Weights of a small GPT-style language model, trained from scratch on English Wikipedia: 3.64M parameters, a variant of SOAP for these matrices.
Each number is 128 + 32 x the weight over its row's rms, rounded and kept within 0 to 255. Layers, rows and columns count from 0. Numbers have three digits each. The size before them is the row's rms in percent of the matrix's.

# layer 4 MLP up, 768x192, rms 0.211, rows 503-647, columns 0-95
097:128128152077125121152079142071072112134172083119119104118175138135091172204167166184119128093141171187150088138132131177081057125102107110166117134084102180140108133142157116123146068103082199174080076130090150140175094105143116085093070159147116095136105127113176151137118107134175106135
084:110124131085107095141129055134090130113087160080091105096110084165149131118109208157060108122168141166094092118106098113073160163182088101161163137211127135147102113133121109119142112145148041107077110143123150146126133144101107143180118152147103097113118107114153147122167093155124128085
083:148175094096104101132085043149140125116107137063091143166156097190150099152108185150202103156158123130091074078144161084140178189117145168112085129124126152132111135147153161107100100199151132114162107088186125118142115150101111086116106120126043092201181100144101100097105096132114093129
101:113129173157178126094104137156156177086170163111173136115084128138111128126138122092141195128098170187116127084128140093100123126118091133134090125147156161099102162176142105172159113090149140157133099126151109107062131104098141062160151112138123153201113084161162152117096139129155113156
097:106129149087150124128107136090097134102058042102106062089108122126111150129114172154139123112138147123122097124119152049158140096172129126127091119118150117129165156135106163081133072119148176046072148078175105142150099051115133113128087164087113138126119066179113200096163156155136192171
099:154119140159157165165106207144141173185114090151114124108179101074143193110131163109119116105145170125126130133112151091121102137093104122161137130066192105122107162177168148161150099117109137061148097142136196108108117107056138107168079065152083071127119160154085058161127122148125120181
110:131153142076107135124155167125117153145162123080128130141148074117078129116119123208145119137141058134133109132114110116147067127100126192146050135106155134132109150151149163183127144120175109126097137142065153116137124129189075125202176130140178097108163126086121140161125108123188165146
099:061123202108129164118094145142162127111093125124132084132124196158098116071107142104136111119076167135095101128104106120132131122123151164100100139153133173092142138174105174142120144092130112114116152136205145099123169107148128082204172117105117138080200125123094158153143097146149140106
100:140108112064129140084156023093134101135203149133154135098113077128154145099134122111090103130137096099133096156158176157167154031082128131127154145056145163094167088131110142134126168122140107165126103100096063142129155142135114142137114215120073090161135107177153110136162108047147103137
115:165137143172160121143152166116103177091084137145226092138119105090152214195116175167185096115157132109109147168111139127124141092090082132134092147115149130139166120155194116118137162160110152103114162097163115128113162111108169173106125169134123104170187149165160121123077105161177161118
098:118134074137116116144223177141147123134151176076189117063128122118109147108096153108121153171143117131162108083119118102162111134158152107132152055195191077176117162132112159163107156104129140175099136158080149093083169115111172131151078151123168107165147103141096117081138059162135192137
102:116167161140170119150173102042107162169120104165172189128143148135137128067085163145127168090155136123146164159099105183172185142136110121151124141123132128075097086110135145079182117097096162104149156120145144143222127113153121151099155190128103135117198091104161111080146184093116109120
104:158105065186174128126073103130086166132165175131130095144149149122184122144119133164101071110163112122129110098126163112145171070169039171108111153119161201145135178167167121099117137144151148175126145155133084111086120104100095149095106131193139068212159145141152094136080116145137104122
083:128135137181105124114124146122130160107119101081136124095122096184105183132114121122127124095126101114123159120114141146103076106118166100197109153115137128097167106154074130172185121081178127100110123130122159106095119112106136135103154122168148125124131153144127165162128157110083130153
101:132156131143092128120114145076174152124125142098174124145095109064082123115111169178144125108116149162089118087163139169093103035104153089135120147108098129084140133113143102146141099108116089109156062117142127118088090163097124112093106068108202125087159160118085200042165115140117125182
108:050165042080168042146135112170168114147124119153180131139206080130131134112159190096090106131170125163204178140138078052119122166144183176111127079092169112164158129129181158099124147136131163146163113103114143142107125118206075103121110121108151098113123126119089085146094150128177154096
106:161131108125167169160124107156062110122139104168154077150144102124183059129156144101136120130124156090088189104172133123131076118099113130201169193099078100120120069160163120082107115116222113120154088116164088165161174110090148123157133095125144150107116148142176123133166112160181140203
108:106086141140174097153138136128082126089105175157077069126199077097158143156150115145138095074192155122048121146159163143124061158205095187120112099129108173109172090055161175154121144119150067149137138087186159124083136082141098075204138098167124138132111113118117117123177133143128154069
104:137092083128126143115146096107102122093132118100071161129109107146139139171111092109102099086165116163160165169139150127139079144144076120136112105133172110083076111117097160185171079128112176062115095123151138108088153114138097093093163159134107090124125151154036149165097109118117213146
117:053139133136110164102135160122145113115128133126114153057114108107121168099145083108154093148119093074101112137156170203108110150138098138189078177090087167081035134088150104188118107134106121104128133128155108115075171115170101126066082134160136168055122084112116121153166108112145143172
103:084150112131143097112172135091138063108110178087097137124089086122126167130152121127158138126132081096104103153126105148185156196121093139106119112180140116042105181106162139101083114120103100116134113160144075156115113122112084135125161096153134179143148115120158123161134097164140171167
101:135087118094132109117147160112084115124117170158119087121098086121118076127159079141114079107139142124113131137100153142153130219116164099097118147137053131121096130184158176114074103080129117136125133141142138153145127100083130093148063175094166175098167074104161133158157144094144076100
105:142115089133159216182182137108174166151099167113116139077157098127128136100181104111114139201188170121124155065115144088171122110109084097140094116079107101099096146109135144118172120168148134150140183143117168130092062159089112162072120128098224128088169091101115089151073131104108142151
092:117151127126112112131190127111149163179157160080115190139147141103152153136140149081113153099135122128122156109175142076155171102129156109129185109155087127135144141109145188147136078145162151151116130141135134091160163106118096166061074111085137086142056147062131118090156096070187067144
095:148136106139100092072156117144153140105126117083119074132164094124115035171170088097164072130155161151103134140133127094120129087105046170099131147138113118110188090151153091099148102127116070240117142177166130126080172111131117156133106133115148116118176075148174114158132082140143115158
104:195140140109135146135162126178158111150101139165177111184138115175104160148096152172152087132134105097130153150118048113132099200093117114107086138167155152099142115142136111109148157065142100100084117137110141152119118149104128186089154097136142136088171109102108126201107198136136121131
105:137123145157128107101093067120094166116111134109105106076115111069145125155075159090154131131098113151185082106158129124127080098144083110214128103154107099128134124128156147177124102157145093107148118103134058128151166068138145141113053101154193110060056100124173126137161133114099163134
103:224122093115114114145110175104120144154138127140096184128117156140118105135198171166093153163150142141097128171123120114165117146102103185191163137193138110140127099130199141143184083089062139167131156136100140127135085166099089114142131146164093159168121122116132183127128155132199142135
111:087058081128181172123102131056121117108165100144130129103171168092154058158117124076126073101101153121153129107160118051102120155110127233144136163084139083189099132139102090113082135068136131068134143107126195119108120163166125063092126163106189070094154171149091100067139127136130097141
108:065127116094159089128106119138106138169131141137104080154141136119138146144156139089081134117181197077115079182131114067149117087120160157119200131138165164139187130131141094077095054099053076162162147086124131108139103161134072117191098145121114138148093128144108159115153218105173134082
106:192122175088117106106070139091127110149130158131127135153167157153155095135124112124129077142155177191174134148144112135145162133140112070144108091125098125096097113100192096154148205155074087118144160101124102137116109128119107105191128133155086164108138180091152102100076110157105129112
101:140114118106126101206146131080152092152210163136170087150131091197134122105133149116131107121149108147135071130125119146082112133109097122170197151122141208140145172076136153031144092097124101094104079134130159162088087065159165131113131116116110128092150154103107115126104128125088128070
085:091160161111181120093172139137131161114097175102084065166127079133053125143060142129042100079173162144131116170133111080091152101202147159125101081178147098134169114155086161151112126117138080095138144160126078114152124117136104074169133150142079115162183123130128117163136126111129130091
093:096125128159161084120145122127130129117196119097127106171130168078162098127041111126177124131097181105134132106109140154109111152095159170152107125116116158124107079103174142196038115105106132151148170138142118131106122158136123162084112087126174113086120121155169106156141136108132105121
099:048161122086154104113110135111151157140120135103148066147146058111057169189127175109126160110127168130160138107110116110102109103135103102070140164214182107131148139177162140142145119166177104096150107065179138142107141194095146151178123161177091122170131128157110162133097127088143153115
125:163093147138126071130167067140102189129100169165183118125117120110128153088133131118111109130103088097161090154132124163126165092086112203096121141184144158159098126137117138126197015133091137136103187122157138146171133072088141107122100205191131163134099069110159135136119133190141185120
096:169144110165119118074133136177169146095153095138074122087132156111141103089135082101147130201127127121151097129109136140127138100102182122206132137144082075095133148194111183174153146129118111121136142103177131120156146114129119168134114096136186134116118099116092137156128130045099144107
111:145113155083102093116148116087130151128145053083086182148092167138141096115128092125078167120128116115167095182087036129134037106187177167126146115114164105169154092117134108112154170112104144202131126103170133139141132126099108200150162139098080089162124124103070139152112161141077149161
106:115111114102118122142065108126069116115151129089184125128113070145109131123174086107119129134112098052194094136154096114131081158137154163120190096091108053108148125129071182162151115168088106132115096114143217123105134169132132151138144103147134108103138074129095156130078130079131126172
107:122081106104115153135120130159149112138053110171091144098109155149164150111114131156135165153123135104085102132088128144125110070094132109158143124132133137114183164162150142111125157111096106076104130137118176182024111178161158169105088101140184105136109138095110127178187183146060164149
089:122060145118144155160135069132145157108095139186137176099140138105137102175094098091123118084143155063155140167143100114086142137144127178151097179142139128147164110037102128150151092085141146127165125132164112123165127132142149095098089117111130106164135160169108076145133143109129165145
098:156165135133109094116124079113186122107073138147131074122115138109084151142131160114116159115109145113178090113144088141126117200108069119132206069141141083129170119072119109156114116166175150082080140086153158110114130109121116156137140150169172115180119119153127146140136133112151118156
080:072156104121100114173134139180190164141127114130126116102117105071159120127164142196127155114092181120167137157106118128117110111110059108145163134114129105142146164170140103135162163163142188160092148107111160109102168110081168051101150082185148150081159172153090202126147151092092200112
100:145132157082121099083145073074087066132140159101075113138175113114137168130121121145174089118122084113122138060114099132091163116076142087102150125115086123140105127126126131134131177138126104160112143108117087087157075162174085109196147105142164149169095119145106110131109126133059127076
105:176125122156131103152094160118123163105060088112123130149101135144199176149111162114128078169154082140111118130104113155089138100187114099058093090153045161097118158141081170077145127090092162143179123063148115091170095088122128137190163120169085103136123121086102135119144177107116133142
091:156155145106180091102108185150138169065129115146152076163094104076159089119082116157180122082185113151124147163131110180103137158169126125157115148124104152164120103088093152120093180137050121223061116133089205119105080115105129119083111142170214088173151164114141103091124094122191080156
100:149091127169178072127129135123108120124173110073110179159118113076098164138171126084110150130105173152145093140152122136186111113117158055166076154059147143115126148145146105106103083121157188128073082130171153160138116108113105111109182106115117102135218131166157149164172081156138056149
103:152096142113112136180136122178129139136081213168144189093174124174114175170079120129109140140102134145091128123112166140129142126157078130112139124146160171121139119121151114117109097089109126164087094128089139108092117047120114158105153140121115134167125137145180117083152163208117111195
095:065105086126141110125075062125103182105067169120117085149121155172148159091162131155147110131141145112140128148061077088123149107164119116110120128140190164136121088178131092146136154101119087093108108126170148086153079210139118177091175153137116093108107135144107114106086152133103052168
098:077097150154090153068118141121106072154104139119164097107119128167096112113094160131145161123168115185141184115127115125146096149168148162211127146136137127100142147139151110069072125137090129162133117140190180093163097124146152186111075138128200099193085173097146097123143082184157160131
109:147099140095123074133111185052112139175116160142077128128070125094124122109140126170137145120186058067178104165102202122184127169107153144132140102102088177122110106091169128198206120120143092130195151085164138102127178161121105130104119141168165106130083127062109120158159127134139137145
106:118130141162141141130136169099197095180131139101118160151136116096152160146141114114039121122123108120142136151104062142157094151076091121135173137168195098128091172162143067206110093104108128129155149086130087120127127138089096149192113164094140134135085183133141149169156109113092183156
099:167122191140159149173122103139147112125134122139179164139144117110120115112167180102143081093124114147172053118105100089150126146105142123137106152105133135185174182068080078105113107141108147158135100131135089134110160125105079160077130165111118092128088162171155144187154133122197105135
105:080157190146179195165130124137101081110126114145136146069145127145060106137120158171122114175081129136084095133150102172161133109144102148146138072145152158147110107100170171179155127119113141136169141198103089115141092089084156107062125099112061117198140121095103133159120172109138101134
100:099107180124156155076120112112103162085156130093133090101173074092075132113065108148156129153153094167093107177137174132089132104096135125179116161112060167118082106178097180160130124166130087153132104147189172094160109140140177088153144109101080132127177148176109170143109134116181077073
100:170158199154144186125132139103128124132112074139129114162100123117071129165176156076119094103074103142115126141118105117109134127104111104083054146061097086128114093148207118154171169170107182157147171125148153124126137068176102199101175095127183092148137104177140192115062126081120105175
102:118094129111150143061123122131098128131098159234135126167142120066079142127139168124087103161112077107132085138114078053116108106118141138038162121120105112103119072161122109153154100132141111090067106113112127150091190103135126116113165142105147086177188070124197127134166068120084143146
092:089105155144172124133052057131105043130114093030070124108126105098119120122143125138162124134139144147162115127142119178151166116129121137099152143109112089164064107125092162078106115147137090134129062114136114166144078136089111141125176118161147104137151066146113031084076165120184122111
096:122094173062143122134108165119134149079132126137121117085156168111212149124089139176108113140106136142151086119142083124082145115106094086110082131167165099125135122167160088134157191091136119078140144088172126182066186096094105119134140074178116118132186102167117039129090181144153116165
079:105156108097158174095156097089063111150156097162129152116181078185133097101110169137113126188124163135162119079144167130120096129139107164093150158122170164100093161096103071137135089188103120164134095082146176095138087140132118076162127069110135110112064143123123164180141110052143151122
100:123171117086146133117096129139118152118145121136119107086164162097122117163105118127138096157134123166047171153132163097133149119112149130164146181076097164121148187172069100152128102143054119200121129099201073079136093117132136129077096125076117115136109104157173119186152140124110144145
100:111154112151135079094130126127095080121072125165171126104153112129144102206147124090111147186078181133141145188147111113121087175197114132171088100052111104115103095117185116159116157153109178092097131126150121110087151063119092067163095135164095157102132148126137124129142142144166125118
114:152090109137148172095128144143172169183145195112118106080157157097051143107069162097128121112160150156185105121140155122111121091191165119145155064098097163112141072115132125101209100129121117110142192137163119139085180115152123131066096090158136116064138151118149105149112115140143159081
109:156131111142130117118109160141140188135146174136086120129174151063111152132121140123146098131108099152099125115167130143123095086092095157157119099080154135143094160078154117191174209106145145080128076156075094095130137096139110076137166152151098154155179145080086168074094146113077085189
092:110110087120179124155154125174139128144135137129093168096187113128140127157117143100101132049148065175122093134095099145079085106078095158164097162129064067100136183157134135092147100153099160216056119155122169106077174115147145082134128166105121146077117158159121134152088170084125115120
106:065174044110087111097183101123100137141133144091156132131139126138084122138145156172100102098107092133127180124050093093143119200157087153146107097140107098163114112137110174130093075140106118136094141075198066117150141051083154179121101077139110143138110149103107158180141104138115117096
099:103102108136164103133071122139127171136117141079155141112163133167120060130066196107155119125105151156113068172132101114196168160168134140169070176071089129154151126107199127162125127085058134109071114091119138118113077116145088120107178185121129085096081121133193131117091120154102094097
108:127124158155145115119167106105102099143185138141184118125169106124102128081137158119093113165114178057120153128109100058147133208118125158118129173116093178063169110201132118135166129068134167101152121108075077121100132131094091094105085136131085126138145093146075098131116109133165158130
096:114102118128150139088113058066140147112102158155142152213150215106100089164156141197146130156085071125184178143063131094101082083152163104135145073128123070134062115158102155091142123148112139091140123087109194111140096139138074192117103144124125136142063138098102098157115122139161132111
097:185191213114090129092110128155142109163186131152085141132183190113180142094089136158097125136143122074036075158088144129090102160099161152111120157160152162155148111128061078060150153130130081168112131073113136119085120173123150127096161178144176089142101161130115146157139129056119101110
095:190098150181143140135208124105111076148147098145128107077131086112112160178081204117091127160115088151117157124101112019104099185115085137100128123165148179135177070169114150129058082146098138125077155152093134096152164099109106134101159143112115118142135069098104104140165169116180154144
083:104107144124149152106140172106071122150096111150128078166087129109105128094066128174114125133132142100162131137172075153113188088136074110104122122140169156098079103124151135169158160104133093166143159112139109176084140171141156117128102122152119119128088106148159106168141193111096069114
117:143095118079143107111111177173129112129159118163104125182126116150185163115128120169151100136126093083124117118119179111174123102168132116184101132094101120134101091045122085124164213088146081103097070142174130114059077092135119125125148133105106074140133148194138104188137125166120185134
098:097113163115136138145086112115123123078145102111162095119163127083167167065060090114147170077148073153142099105056135134118110131086072065144136129152108063132162183164105073139116105120175147118103147147071089131143076112143157129156112213163088113139186125135121150144102160108154111116
105:172112101172127179202056109069089133099128078153132104137151108168122107070135166121106115185153063082135104192168126176169115126112133149171154134132053126132143125118087155150160091157163128109117174114162071076158089144150144174151101150090127106114179129169125157133121159196111136151
104:091122173114116097098130059109131086150108154139163132149166180127112191165117154110097109139074158127108168106163146194160155124158152120101163139132048169138145125144154101014181136122164115128133124121167128116139043141166093122153152093133119142076144104121173080198104129111159108172
099:127130174121147114116062108155097076110147063140097142150109145162162077131098101077127154172111167136143103096106163097143118120162133124100146151057105105067130055123110185106147140201120176079139131082136158146153088076133085133053046083151113210123122141079083135144082126080127155105
103:062160185149117116168090153139188112108120135150177124105117103114103149112113131158088144128195062141146161130082099073128127131178158110092094164088127092167115059109189162137122161106124118086128158165173163116175128133160077145152113154156116092139153093084073090116105148129109137145
091:092153088072185134101118111100115127104118172197130141135123107120122173150096151131108133150189105156115072112140121166140109128098121112164122156179109133130112111157093113140139118205168101094131114126117100117173193124109106119110129117141209160177120163086155189171174204127133122155
104:159095137088129087120149141144103089140110082085119140167148140121161120139089118114188155068090160141125088149126109159095071162179098124073105087150159102156111073166149177107082117138159134134126168107111128136131122148132120162097113185161053149126117146095056110128143122158123109136
102:129164125139123108071112120186113159121078100132096156153152105110151182141142114217172072133113132136180107146155102132136145129113147103079141091126145110129074157114108165105148138156104138156074147065154175154174099132185153159145192086057156103128135135114169130134153113146137133161
104:162096062124107130126008149095119125147097093119170103116148166117162115150140073208097128103161135130082109175083092034134076122116081109182122179122096060076193118115153138170157155107131122149097105130160119145126142170113103053092091134155150109081127070195149127153177129156148231117
102:107140173097130162137169189174103111152124148157141134116109136188167074158186165082129102139135082136081149124136079181126060148161118140101119126113176166036153140111107106123122120078178172124106066103135149158142130118089118127094136152171140107070185108107150167152082151223133127146
100:135121116098149120125148128131135244180160116191118147120208187080120189104100136120135112133094149097102086162157121178147079143128087082070112122142174164119123113183173159124188080145197168115132079168162179110100120099178132160108155131159122166180115135132110140146166128161164204122
095:181156086081082128098166184113126117156104179084065156076085130107120139133147124171179138179119127147119112135146082142118146047075169165160157079057085119124060136086151159114164174081097092147131127085128162156141165124188112166142113129098113133147075191119101077099107146076146141136
104:109198150115103094074110195091124087163137110074146116103171124111162100130052171126117118159130114214140103109161083148100147107165118105134096203109129099079070065157116113081117154164096138160075114083131094100098143158160139153130098162143162099089152127120105125129092093061136102090
103:102143175164124151092132065119105117146086120112144205121149116112069137162061094096138086144118151158117092189165123102100114114137170120078095063126121066106112095139113166098110093128153108117052132126076144170099113099122110135112086127146109083132162127171132181138166191122110126148
100:109074113093126128204093132143112161126120108128136115140140119092151158155133127111108114141132082127115175104099123150111133148097145138118131131131129115103144105134124167131180047150156154113096108121108149076187205130130153107158108118113202085066165114113169179154114107113094166117
094:119125113177126178190190130101140150210134069131128138160120118139150166111092131092106148102109108116117132147093156110117104083066123144087114048152109148134145193135169116110144148101127135111146112111176045105129161141163189064140125045139123142095128148159143168196092110169147109128
094:101169084115106180123149111113122059186126114123047143148126143112132132093151080100125149144107169143096134167149176139170097112114176107131120173090163131119138064115157126087174109107156164143065155091126101087155154129139090165098108116123120116126149162107160159149102136128129059173
107:103160134054144128127122161136112133089111090201138156174145174152151156141129128156064091132143122160134095131102071086163104165155132166166126127086136077110142106172079137104144124099098105128085188111119117143132138161171147133105145099058112087129107131103069136155182173143069117126
103:187127179139189171105088163119102094120144055134129148163128163164101114108139139071102104187119146158143171109153204141169112092153169138209087188211143179124130158158147140121121084127128137157094125095169159134141069113103085109066167139150134146165104159122193138130080135177158140105
114:197074146142165121117097133108068142177137159113100169130036126114128109153134174161102122154127198136120136130130115152161083128123064123113083072037138159102121173107140137133113097139134100155133158172090117113092141072175109129125139071099153098136150135119135081134083129158072128093
095:114050141057124120095133107129127144120139142168124159134085140089128080117147193142109135120134162102178182085145114090106174142144160159096124156105125177171073118094113119132153171124142143122121124169124071128160190150094174141176127172125111130156112154151173112179124135074131044151
080:129094143164123125152144111154131112100123201080109134127134142103148123147122109105128131074115110108156193103112131138127122099084115151117098120152114125086113144126135097081146153076150107152104125135134106098123081112144176134164131054144126135087171172042111128119118131058150181167
086:108172122188050094098129102130104096126119071116140143168073120094110158118109134165118089090152140139121117162143123167082109088131091089143146084143077124130168143135144130106119143120170133123189102169054096080142139116111095059140105163181104133164099090110160154124116165111175191175
093:140134150110105135092106154146104095136232149109162143130147113136136118111122132135140146094142159163154139110126145159131183125133104166166124144126144124115051114175106179091112184115123156117125138142168127141111085077140119126059064123114096105139122093107130123153210114160160155084
104:103130160133159153102156079089117159076133130129069086146137142137167131112161158115143111115095106126148095147138116129102150101146195071179143207089088143124138104084163139139143117125141098072072119100177118171118177121174091149210104091163166155098102111157176110102114089139139155118
110:150131132147147139131138098075110113136098126130129110127064125168157111067112149089153090087170062072097082125130138141153143173116143058097148123111201104122137118120110133061129084188177134096088151137140127138167047155122097124090151116158097132174147099068099103162148140126074108147
093:192132123097130195148067106108158103182140104138095055098121152152143149104119107139189113113127151126117156181114136149127158119142090103104174069106050106135080132170144102063176160137126135130174050157135113130101056139129095138131123093109147122160125133080166104111163111146110113155
110:135160129172100144172103150166193159102144098107092130125112148144145080093127115091156114093168143153061126139120092111075135107074092110149095106097099119100138095171095096123103107157123199094121110150138053144135150143114105085084114089155097135135136165109085138182108141108138176190
100:117064136116171080109154054135153119071119142115130077145132094156137122156137134115115148153172155101151083136118167050082148173129132159116157129184083074129101109144084088084162138126093149104170129144118137096120130087117112086083150172153152101057133049137081096124103155081110140114
104:147106072195071153111114138123136105099103117131124146126129107063151149154145068130145121108074125148180166153102072118116115143156112159169125103131037177190176178162112135138137103116163112101088104140151105188151102123140091131079109175165161118088134112115125175154151127129078112169
086:103125121145084104105146127144098084147111165094179123078223120097118111151135103120088143015171134134158151114140136113113141137110104153157149100126098099141121113075123175149138148171128193098145142171114096135174113130063136097126094132094106108042150163068102097087093151164131131101
114:133093097100158119132156135149179126174176133076148059125124118142186096141097125119123122139162122110190116147118124152085148123063117122165126152059148136136175055085137169134107103117092133126147118116112067114172135133125118126139109159142137068103153180173152036162132164109158178113
080:077167107114127101152145024093126176129206174121159147110113140170109162102075181139151147151158202098135175117126083123145157167118125078169129180131130133174122159088078138178190101144127092123124166136051077121132191173048167131124151109123128122147105133110127087166115126140143089113
104:126109103108221104119134113147101119082132119144130152161123175159048200102091096110091066174152129159093121071194139119150087146107113106115128142197137160143098144151131086134106121126104136085161113174161163099109117134066129156137124209143107138103097087081148076117134145131146063120
105:171134149121170120115104101038124172134112153098187100121128191180149083127181157129091114123139174159126063105139109120193169064132128149148093136196122152133153129196111085123171166125142122151152167163173080166043128067147139069114157143126084117167125091109193130110167128141146089108
113:171136158174080097129094157132056126068103104187103161146145107083131146125201132070125127087120175061153104177104161155113113140085101116111061172075149127122103152171111073060110181157195135095189138118107129141148106119136062127111094165145114100126119127150129149129134149144096123118
113:128097056154131117130137139178101093082123097139147186117158158088139162187111125085133082137159133165152139176144083148156076102100176151154134154103101094127111116140151136160151149139088156119164146164113115084139159067124103072159142153175089170124132146133163123157165115110099139133
092:166127145168132109139168095111134133099150144083095106192132118127121112058093168071077191137159108126197155112123128128124196107141109118195129129127151072118121134094112119196144123166090060177141185141123151076149144118151150103101129134144106137129118119167090161154175125120133119155
104:140097156107141067109142119149181127092069133160095168095189180121131086169164144085122083113096131154204119123065133182119107161103055057123151135100133051108083125159120136149193118088180119071099161162165131125155142077110117122080163196106180084128105149116185083139119110097118164179
106:143109154120084107169182142117075078134121162166159111136121139170162174090131140105164109180146142136110099123136088111156037122106163127146175096046117146105153147086178145148151150071124127146086097092129132095134173160146121182131161110127125106179139070153186135141103137103137065197
092:119071120143108157124166125110154149138153097131149141128151157124130121113183167110124115176159082103167095148184164134136147095093075116124130115175130124140143149124124056096106116121111141141126108119096058173134198130158158182132090130176159122094127056108208169131124101131148115116
096:144150191071132136086206119148154121091098150131162132129162162079133139143052137129139128094153151182084103147122112122113120093146127156115140069156134139105113111103059127137094144123086167151141078097129128098125170152094136116166099099118097162077116117097132136152058183104072162108
097:095076084072143123145088178012099082084106099104144123104117106067162150172117150166109050113115135099126162097125119092108142126124166101131121143096117162116092136165162122174148182085124115119122161109115132134089114084126146098195137142165162087147185123141154101158124181118125147151
118:185159057122131183051134184160150118101101111129160137090101158170146224166147118107112123137117096087079124118059146109102080137117069115134142108104123130147110176099175143130165162141135104186078149107147099165122170084169100103154145144187154163163134098145068140142162149116137050120
091:133123147155120135111130139078127141130121122142146148155131101110178124130112138124141150108107152122164096185135143075107134178177163103141114110142171070072104165162127132113105099074136192125149086090142171156132115138154146177057171148193138101123097130111079117155139142101133108082
107:114087101074145062129153093146114169076161132111147112038109114088068094143167154112143159156086086117131165131144139142147123136113141132104115113104145108088101071190128134191117146116092098128170119143079141125157109146094085147099125109128181186145179114096102115154142126143214096125
097:122114178186132148166131065136128126118160099122140172169143164166069162165150147069124109151146121120143071174127161067128138139133147109115098223131087227152160142162094148114153081118077087113153168162103097143092092142190097171136152104140149175111139153137117137104141198143157180104
101:140130113113097101124134213099142133127168135094135133176129195165169095190074067081161141125124160129177154104155139193133121140095146190107106079085124124107176116141136156156093181139143101129183196140158065115211149123165128096154142112155082113138150108149133114169098131098118136135
097:138135163132129124157138055090186137116164095114134108114106164096086095119108106162100104141116114166124054172134188109117121088139193147111109106134215111133094079129161117133149144124140133134172129155121143110108091149108107148103148089196145149164124103111137158183182104105172065126
100:143054105165185152092105091067083163112096139104116129133113145141163216167112136084091139110118126093135157187124104140091108138180106111142086153136160149127171131162164144091127113121115115066166110108133098156163082152181083146136088110128087122154200178078141173138128115191149105094
098:132132155163082131117108124123112136128117119167116137152083137184146112138129172095134123148193117145208164104172152205153167128175170098144140065124136102074122148116153134112235080101107172127134124097149154137131104166132088081127145136187133072079126095126180124102133129163083123144
113:161146111142129105129085114145098145073100102163131121206146157083174115166149105182131109148144147119129171163166122091149125157105126104162100053145160141063137159160118122120113149146124131115172152112116088149117122067120170108123103163187132100150171103136181117140194097189158128126
096:168114094180160140126141133087098186091112121141161157118165122183054140127093117114167141129119067092212106134095125117118111152107198148145086073094086147130100135043116118134175132136083169152134172144121129149135163102114130147115146102150149140151106085120134076068074126098108084117
104:119098127095135214090135128165184116133082117098168151153178111156083124124146092120137126151120224103127086148189107129100081158140182134125072129101124090114130132112170154127180067100147125117156157120068095119092112082069145181084132194158188089095164117073135133146103142098101104084
103:116124135115120127155137146171074068122120133095136192166130162155164079051109112101144135103206040077147075090158116164145146153205147125109133147058076082132089146135138137106158093144117140123116108190108143097148119172129075113129053158091089168131148091064068130143158134160128123135
109:189138046086087141151194077135178171181132166117157085175123094129179153141103139112083127119148154082160147105069134139116071156082116150149173147145125139126152162099143100084105128083155125116166113139103093111129103123121128126101162136177095141114190176096134102124095128140150194210
103:095125067064149183136159147114150091115109135121068201142153144103111117145103107089130131116123096180121113118142110138127066111153155125170082130132123152076097188084071105171127138197152140148109143039160115167136107168137084127107151116078129068113156143120127111131068070134151184153
098:155100123173132138057087109083166183175136127144093131103142177076143195080116138116097124154079178107095157124087106109139068138131075106100163176162109124133197163111167171140154131111164129105170057139152145081133107100171103156128134120111124171150116204065089075154109096148048126111
079:144106117128149156130149169175158180125121133127129154116054158106090139179133135157152150122133084093130091096159140104127158215102133101127113080105113135076077108071116189155161187164119107137097068127130127116137161116101157126080128200105122154141085160234144154126142080156148061109
099:065106075132137149113114210147098116133160161138147152121143094149115103134179095108106133150089117108069122143115083140149115105123167174111147138062115099159118103118123133026152137089107114103138153136083043104104106109106088136133087144135151166182202165130096127128161113107115111143
097:108113148202136168147100119148109053101160120180160102202063068130096093150086127156159083107150136147136116171130102097132155127125111156124087143104151136118151135113097158117108147109106105149128179074119121049151084104118143108105126096091151161075204146195133135090116133083103127174
106:105110191122131121084116134121148151142107150176167101158103085118100130161097131115163135107163074096146121127156234141154158150026113087126096121116125185188110090116117109128155113131098136127122153098126146088137129113077155126123160162112125112097107109128095205168153152082122094144
103:100144127141133138127122134132084138096161156124159113088124111108095097137116123113130148160130152043153147141095158155003199143156140138146100101083102119154068176163151136106126081105171182150136093133124172112148167083164110073116149158157146144133119110114137148127108212117153078163
099:148150130102218135104150129101113113054082134097182082176076127134143185169167102131171117126169082170118078053113105142128150091152113097120149110160118095092094163125153138188133133127110121151156191159129098162099117110143115118134124139172134103100147162195150130153143124094160105080
104:138126159125129089113136109061162074182101063161070149122079116085162147096085152124132125080130162173184127099118071136044122155125095123136143119070095070155155151090094106128160153123085118127062141106140112169126100174163199176137117119061157060156116124144175103135139089094094177165
107:137137111123145146168142139070065168116150101139128108140094171154117116156116176161142104136111144096100175149087159128128151153089130113042072171135135140083129037186145138125225134142124142097153118103131085087098116105119141102104153056130209146110120130108154143159105139125132120111
100:119114116156143112153073164127107091131121141133121137152078182041121140156180154105105105094136135142096066126130107187134089094182147170154150122131151126092115177123103122104171150094140122053178149128166176107141207126075152111105123110140089097170213193128153136175161183132140122146
102:127130124141131143097172098154116071188113165161103059167152115111137106125143086138139144144150172114132151155126124098154054099115033088108079194115114082117127124134179153078120199104127154119087140141132160135076125159062102170141046154134216120117204194135111132148201149141138161109
108:176146174159153073131170159129158070190168153139122137161147180159219121165166122133102115158143196133092095178139136121110136120174104150094111164133088190133145140117177147122195184093111069104100109084073134150163123087148095081115103097098167122159121148092112169168115064159155047131
109:105117095099090130121118149135103112151167167119118157089149155140131163115151095113159132117191133178103099151164132103148151084123113106127142122189115083095172147144079109124140132180120096177119138126102151146103093060107124090161086181141168100119216162144140097123121145183095145132
093:137180097140171136030144070151116130104118137105083104143121079091116121211118083167125096071161089134101085131167096154098163106136116051148092183136092114157134089129155147118124124145126160122118151157122135129144170096100152107064083093139108120108051153125144112138099128125115161114
101:154152216052145159141131180145128198121157061096135109070140178147133147125090128105120166106135083167105135120060155154220173137127139168135114124114147162137099102132093160092157123177122105135088103178111181112135164085108127158126124145171108171172171146129152118129092072089159107155